config.toml
d_mlp = 1536
norm = "rmsnorm"
attn_scale = 0.0884
bias = "none"
parallel_block = false
init = "orth"
init_std_qkv = 0.0202
init_std_down = 0.0
grad_clip = 1.0
decay_fraction = 1.0
decay_shape = "linear"
steps = 3483
Each number is 200 + 40 x the weight over its row's rms, rounded and kept within 0 to 999. Layers, rows and columns count from 0. The size before them is the row's rms in percent of the matrix's.

# gate: layer 5 MLP gate, 1536x768, rms 0.0607, rows 780-796, columns 384-447
# up: layer 5 MLP up, 1536x768, rms 0.0619, rows 780-795, columns 384-447
# down: layer 5 MLP down (transposed), 1536x768, rms 0.0596, rows 780-795, columns 384-447
gate780,097,176,185,181,232,184,247,237,99,208,233,215,288,181,255,266,175,200,154,186,218,316,256,263,123,227,145,232,201,137,230,215,95,217,229,181,143,190,141,194,228,187,137,203,203,278,198,149,187,245,199,187,177,194,184,211,204,228,168,210,175,236,96,177,248
up780,101,261,186,95,151,199,154,157,239,159,169,137,176,264,219,196,185,199,198,199,139,154,172,230,252,221,179,181,200,167,198,221,246,270,239,214,122,228,210,194,181,255,179,259,228,117,291,189,235,158,182,155,214,189,232,225,208,219,208,274,144,143,243,184,213
down780,096,212,248,201,133,225,163,212,163,241,277,221,217,185,272,191,198,232,112,186,253,250,157,155,213,209,156,263,164,184,215,202,246,156,140,160,257,236,261,196,236,130,227,181,168,206,205,93,205,229,208,206,218,159,224,210,182,228,243,272,134,139,171,179,160
gate781,097,165,169,172,242,189,128,171,247,217,181,104,194,290,164,194,221,276,181,180,218,148,165,167,211,147,177,151,250,206,185,197,158,139,168,185,228,169,162,211,145,224,85,177,194,199,221,115,176,251,202,255,181,197,181,109,240,244,193,211,162,286,146,179,189
up781,097,234,189,161,182,160,277,197,139,227,224,241,291,224,243,171,190,180,186,287,223,206,185,169,209,179,173,221,162,211,230,289,274,171,174,194,164,202,234,190,181,254,200,289,173,231,272,220,250,156,168,236,170,254,239,119,168,227,205,167,179,201,198,196,235
down781,099,191,152,179,240,215,237,204,160,174,179,215,165,173,252,178,201,178,170,249,170,189,149,188,235,184,112,178,188,210,252,288,262,192,177,253,198,232,211,137,209,181,175,246,146,159,170,228,165,231,193,233,233,203,173,156,166,205,172,154,242,220,219,157,249
gate782,099,335,314,181,160,180,173,210,135,188,222,201,187,156,197,204,147,242,247,211,156,248,171,205,205,164,189,266,194,204,222,186,180,226,186,156,223,233,184,195,223,189,147,230,191,204,217,186,177,238,224,219,182,248,199,195,59,192,220,136,187,250,184,150,204
up782,100,215,202,155,196,175,112,168,173,209,167,237,229,157,217,107,227,162,168,237,252,246,271,228,132,201,130,226,164,188,192,228,197,168,208,137,237,230,241,257,239,182,211,184,215,205,110,227,218,211,228,177,160,208,278,203,255,225,230,156,153,227,161,123,201
down782,101,246,227,214,171,174,191,137,213,141,214,178,189,154,208,238,250,218,193,240,205,228,253,189,181,215,106,163,208,234,140,160,169,198,225,181,243,252,223,205,207,290,258,165,230,224,163,181,223,216,248,136,189,184,221,139,191,220,202,183,187,294,182,188,120
gate783,104,234,133,190,173,239,178,117,186,175,219,194,161,218,270,135,189,213,210,166,189,274,224,210,208,210,128,160,209,212,142,136,230,219,184,189,153,235,261,238,215,172,195,203,247,219,191,225,172,221,198,213,119,183,225,103,228,185,136,273,223,208,262,208,217
up783,109,203,225,186,119,255,227,235,197,175,175,263,252,188,208,244,189,155,158,166,257,181,191,190,171,226,202,175,170,158,187,205,287,233,236,200,229,171,235,159,262,230,185,214,160,215,224,230,254,250,197,181,175,221,169,105,233,192,234,164,239,227,205,209,247
down783,100,189,154,160,181,233,194,175,251,169,218,174,244,171,226,268,191,196,200,147,213,223,185,173,234,196,152,200,163,146,196,225,269,176,189,177,225,207,238,159,170,250,198,252,213,196,178,216,251,141,165,196,133,214,260,107,268,134,127,86,223,223,151,173,197
gate784,096,229,212,135,121,181,188,231,259,244,187,273,273,246,116,195,282,258,234,236,161,233,273,257,243,243,266,189,228,188,237,211,184,195,202,196,239,175,207,173,205,195,264,217,228,191,203,230,177,154,177,240,196,176,176,138,206,262,263,253,169,200,222,212,235
up784,097,235,153,177,246,258,229,222,206,149,221,166,195,202,169,211,220,225,194,238,178,193,213,225,224,173,250,175,237,215,241,246,174,171,151,161,188,157,229,221,181,211,106,179,227,148,213,191,126,127,175,236,135,187,224,217,95,162,176,240,241,173,277,199,193
down784,099,258,237,145,193,213,209,152,197,187,227,202,233,139,273,127,286,214,172,223,255,197,149,159,202,245,220,215,123,228,186,220,124,245,130,243,162,206,200,125,228,201,153,199,194,224,185,202,130,146,226,196,177,210,169,238,232,206,157,149,176,139,252,228,253
gate785,098,111,243,190,164,192,229,159,166,159,192,226,186,221,163,197,100,228,147,153,193,242,182,170,191,144,121,173,222,193,222,217,210,163,160,293,162,165,277,348,228,195,175,144,163,226,235,247,201,210,216,228,231,189,177,235,269,212,207,178,217,183,212,186,229
up785,099,210,180,231,275,196,209,158,257,257,181,214,193,194,255,159,218,205,180,199,294,197,188,217,207,125,219,197,150,198,247,167,258,291,201,292,205,223,185,156,169,183,215,166,218,153,212,208,193,260,278,223,145,167,165,221,171,237,166,226,167,223,217,213,215
down785,099,200,196,128,211,212,262,140,211,222,232,229,271,208,187,272,190,190,200,199,214,216,196,224,258,151,183,256,216,264,205,183,221,214,217,160,232,199,224,225,192,296,187,202,228,139,261,154,257,263,178,246,196,139,237,193,240,157,228,189,221,231,164,212,168
gate786,097,154,284,211,158,152,188,243,194,185,190,194,250,233,254,212,194,242,211,246,244,129,183,216,217,170,197,199,261,225,204,173,175,250,179,224,178,170,278,188,143,243,216,192,211,213,179,206,231,143,261,112,165,208,180,280,133,267,215,267,185,187,215,181,193
up786,100,200,241,214,236,196,219,184,217,174,168,143,274,162,126,199,172,204,271,197,215,185,196,263,231,197,152,208,230,216,179,214,263,140,185,174,271,218,180,273,204,223,134,249,187,241,180,162,264,170,195,181,241,189,163,189,190,206,220,278,234,181,175,175,187
down786,098,195,253,259,130,231,140,181,208,208,194,215,214,163,246,189,224,293,208,232,146,180,223,216,214,230,273,176,145,203,179,196,202,146,199,260,161,181,140,224,230,277,168,222,210,243,156,208,166,192,201,174,208,239,184,167,225,190,234,279,157,144,273,270,173
gate787,096,181,256,195,159,180,148,199,207,189,224,213,189,178,211,186,209,163,240,225,219,189,151,231,161,181,185,175,198,187,176,194,180,208,114,155,147,210,141,213,201,241,216,226,171,198,207,222,135,176,296,240,154,199,207,143,224,265,174,235,194,213,193,231,269
up787,096,180,218,192,160,155,207,261,231,149,217,206,193,172,194,261,225,183,169,185,195,125,249,185,241,183,232,134,182,207,179,248,242,244,221,184,235,188,129,151,206,192,229,204,188,229,219,164,191,181,214,267,234,203,188,247,120,178,235,167,203,194,224,240,271
down787,098,226,242,196,178,201,166,188,224,139,151,249,235,308,111,219,202,231,140,196,273,264,116,152,167,92,269,168,227,202,146,241,190,194,219,194,227,133,255,249,217,225,235,244,129,233,163,257,165,139,55,207,231,196,196,192,187,249,268,151,190,185,187,209,203
gate788,100,217,147,199,185,152,215,151,197,220,223,200,184,187,138,192,219,238,165,158,214,117,176,221,180,129,236,139,200,216,248,120,128,196,219,246,244,233,227,179,246,210,153,201,203,191,195,210,226,217,204,195,114,230,218,183,184,202,193,169,210,227,211,242,218
up788,101,137,204,184,227,246,208,168,159,210,279,230,152,176,244,189,223,245,164,158,182,191,218,179,286,196,190,181,205,215,253,134,175,210,152,194,220,226,141,181,222,188,220,205,167,278,273,196,110,179,208,238,164,164,229,138,256,274,229,181,213,221,181,186,186
down788,098,127,248,228,151,238,200,205,190,263,178,206,185,104,240,204,266,122,163,142,131,212,239,172,189,183,216,286,221,161,239,223,153,187,190,206,195,196,158,191,138,192,162,232,173,145,202,90,162,147,189,244,185,199,178,204,200,266,129,237,210,166,229,111,131
gate789,099,218,285,206,183,243,186,207,168,172,215,221,215,256,156,266,120,230,220,200,185,229,180,213,136,213,218,244,214,243,190,207,245,192,228,163,210,194,223,185,193,199,176,104,151,224,181,233,203,175,187,208,234,154,226,118,259,165,184,268,154,147,163,235,232
up789,098,252,232,223,195,242,211,172,232,241,198,181,226,231,207,209,113,240,175,188,202,144,182,200,141,219,170,262,223,253,132,227,179,220,161,203,189,181,185,215,259,117,249,166,228,234,194,113,241,200,238,213,129,234,163,176,250,228,178,279,170,219,220,135,174
down789,098,258,186,180,211,215,222,182,129,182,124,204,219,189,153,156,127,198,140,213,168,158,225,184,235,204,211,262,185,251,254,264,225,207,219,184,197,208,244,111,194,189,175,183,261,234,199,231,212,198,221,220,211,199,274,168,236,182,172,170,219,139,150,185,233
gate790,105,208,201,229,228,178,238,209,206,228,181,106,206,128,193,272,219,203,210,207,186,196,207,205,199,205,196,199,173,165,162,252,233,195,193,239,155,146,208,167,213,184,197,167,188,129,186,271,247,111,194,137,255,309,179,234,117,230,251,230,206,179,204,217,202
up790,103,252,258,201,199,177,182,127,200,184,196,153,149,245,276,274,249,283,147,251,181,224,166,235,184,241,219,157,202,196,187,219,166,259,168,169,161,176,144,232,130,181,98,140,165,168,120,232,215,244,219,222,219,226,215,155,140,176,184,151,160,185,121,255,245
down790,097,195,147,208,224,198,189,163,195,208,259,206,175,185,200,253,116,206,302,226,160,232,184,182,227,180,210,196,185,222,215,177,195,184,263,184,225,213,153,196,220,197,260,237,230,204,186,141,220,196,171,214,222,159,157,185,171,247,101,196,287,246,154,169,271
gate791,096,154,249,187,175,167,156,207,189,194,267,213,219,103,224,238,187,203,199,156,196,203,175,206,150,195,238,159,248,160,150,208,101,264,196,272,223,157,172,142,155,181,234,188,244,210,221,178,255,169,236,97,190,177,252,223,184,235,183,192,227,218,142,204,170
up791,098,151,201,171,164,241,247,207,192,201,153,241,265,191,260,211,289,119,241,213,146,228,234,173,210,152,150,192,181,194,267,180,227,181,148,191,196,271,180,173,268,242,171,187,183,265,215,250,130,273,145,254,171,174,186,185,183,147,211,226,231,163,240,191,212
down791,099,238,234,157,104,165,163,193,146,277,190,164,176,165,156,195,215,204,207,206,245,226,125,226,240,226,201,157,157,175,199,188,235,249,200,185,181,236,200,222,212,266,156,206,203,202,225,142,192,218,218,185,165,199,240,235,167,175,165,222,188,285,185,179,198
gate792,111,210,221,219,294,165,159,180,146,136,224,201,169,245,172,197,143,199,207,231,163,122,120,195,184,201,144,183,160,141,158,234,171,228,219,220,160,166,196,225,244,159,176,241,159,209,227,169,200,184,201,108,116,247,225,214,215,146,201,192,222,220,180,206,224
up792,108,223,211,258,239,205,169,179,152,183,196,281,169,247,156,175,210,216,209,178,258,160,171,258,185,214,154,128,190,200,170,236,242,250,178,159,183,169,231,279,138,193,180,165,205,166,166,262,186,196,159,199,216,194,234,207,248,248,170,326,203,226,210,192,230
down792,103,221,195,179,208,184,175,237,208,217,146,175,149,199,182,182,247,255,128,175,180,188,170,237,196,178,205,187,187,215,168,190,123,192,240,244,257,129,237,153,203,210,209,222,190,173,233,233,222,254,238,184,121,152,255,213,152,180,134,201,266,216,197,226,141
gate793,107,177,257,213,206,116,161,199,217,176,185,136,186,204,135,124,221,207,198,194,196,167,207,208,240,179,140,205,220,246,206,254,202,162,249,218,206,212,191,135,191,165,151,183,291,193,176,234,171,227,270,226,130,217,217,200,241,191,200,161,71,232,253,241,247
up793,107,245,169,162,182,213,227,174,210,274,191,217,250,180,230,218,228,230,241,269,241,186,157,180,175,141,204,188,132,180,223,130,208,173,247,259,227,204,290,192,243,194,198,255,183,243,157,179,270,150,213,205,293,252,212,238,172,190,150,186,197,153,263,153,244
down793,103,232,164,198,181,260,143,226,170,232,146,239,228,208,320,121,225,209,220,142,202,174,236,146,136,207,220,189,142,235,127,207,135,205,213,207,136,196,255,169,203,240,235,198,200,206,177,156,175,124,194,152,242,229,97,145,230,246,245,211,189,182,245,168,226
gate794,098,179,215,162,270,201,229,166,209,176,167,140,171,182,151,165,207,232,210,176,128,261,194,264,223,245,208,185,228,249,210,306,220,212,154,218,244,175,278,202,200,205,169,208,212,186,148,210,213,238,192,149,199,206,202,130,197,167,161,292,187,241,238,154,199
up794,099,159,207,199,282,284,192,149,179,238,171,192,213,221,239,192,279,215,254,222,252,186,212,282,203,197,249,176,193,226,185,273,107,169,212,166,208,232,156,276,140,206,201,234,209,220,184,164,231,289,175,236,186,218,128,211,228,228,116,230,203,207,149,194,214
down794,099,251,219,134,251,206,206,210,205,204,132,168,127,190,255,199,247,232,322,190,198,242,138,197,146,164,314,177,252,241,245,256,313,221,220,117,179,170,182,178,178,163,209,227,219,156,166,192,191,171,127,266,204,128,166,228,188,189,192,232,245,293,191,224,157
gate795,104,214,177,222,237,122,206,205,197,268,176,171,202,216,188,211,236,193,231,220,273,176,284,126,238,194,159,255,215,231,252,220,184,140,224,139,179,146,190,243,120,290,263,225,266,190,223,166,194,286,247,164,218,208,199,195,223,154,235,114,169,230,104,133,223
up795,103,182,141,197,144,234,182,255,208,196,270,199,134,243,187,181,205,239,182,203,195,229,123,153,212,219,216,234,184,189,231,174,206,202,155,250,187,207,205,204,194,130,139,165,220,231,210,152,123,211,233,130,112,210,230,162,223,222,180,219,266,198,186,222,199
down795,095,239,176,153,255,237,199,205,173,187,211,139,143,156,212,205,221,219,197,121,186,192,266,140,185,176,201,251,215,188,195,203,186,120,191,171,161,221,185,225,188,185,208,230,182,207,204,229,258,187,283,193,224,174,172,200,255,164,186,169,158,194,229,196,185
gate796,105,187,232,190,142,218,160,151,217,210,243,210,214,102,153,149,239,204,165,229,228,154,185,166,223,187,156,268,249,213,242,198,170,164,211,138,230,291,170,236,164,200,208,254,167,156,195,175,232,165,175,189,166,150,166,253,203,218,262,313,199,171,228,215,200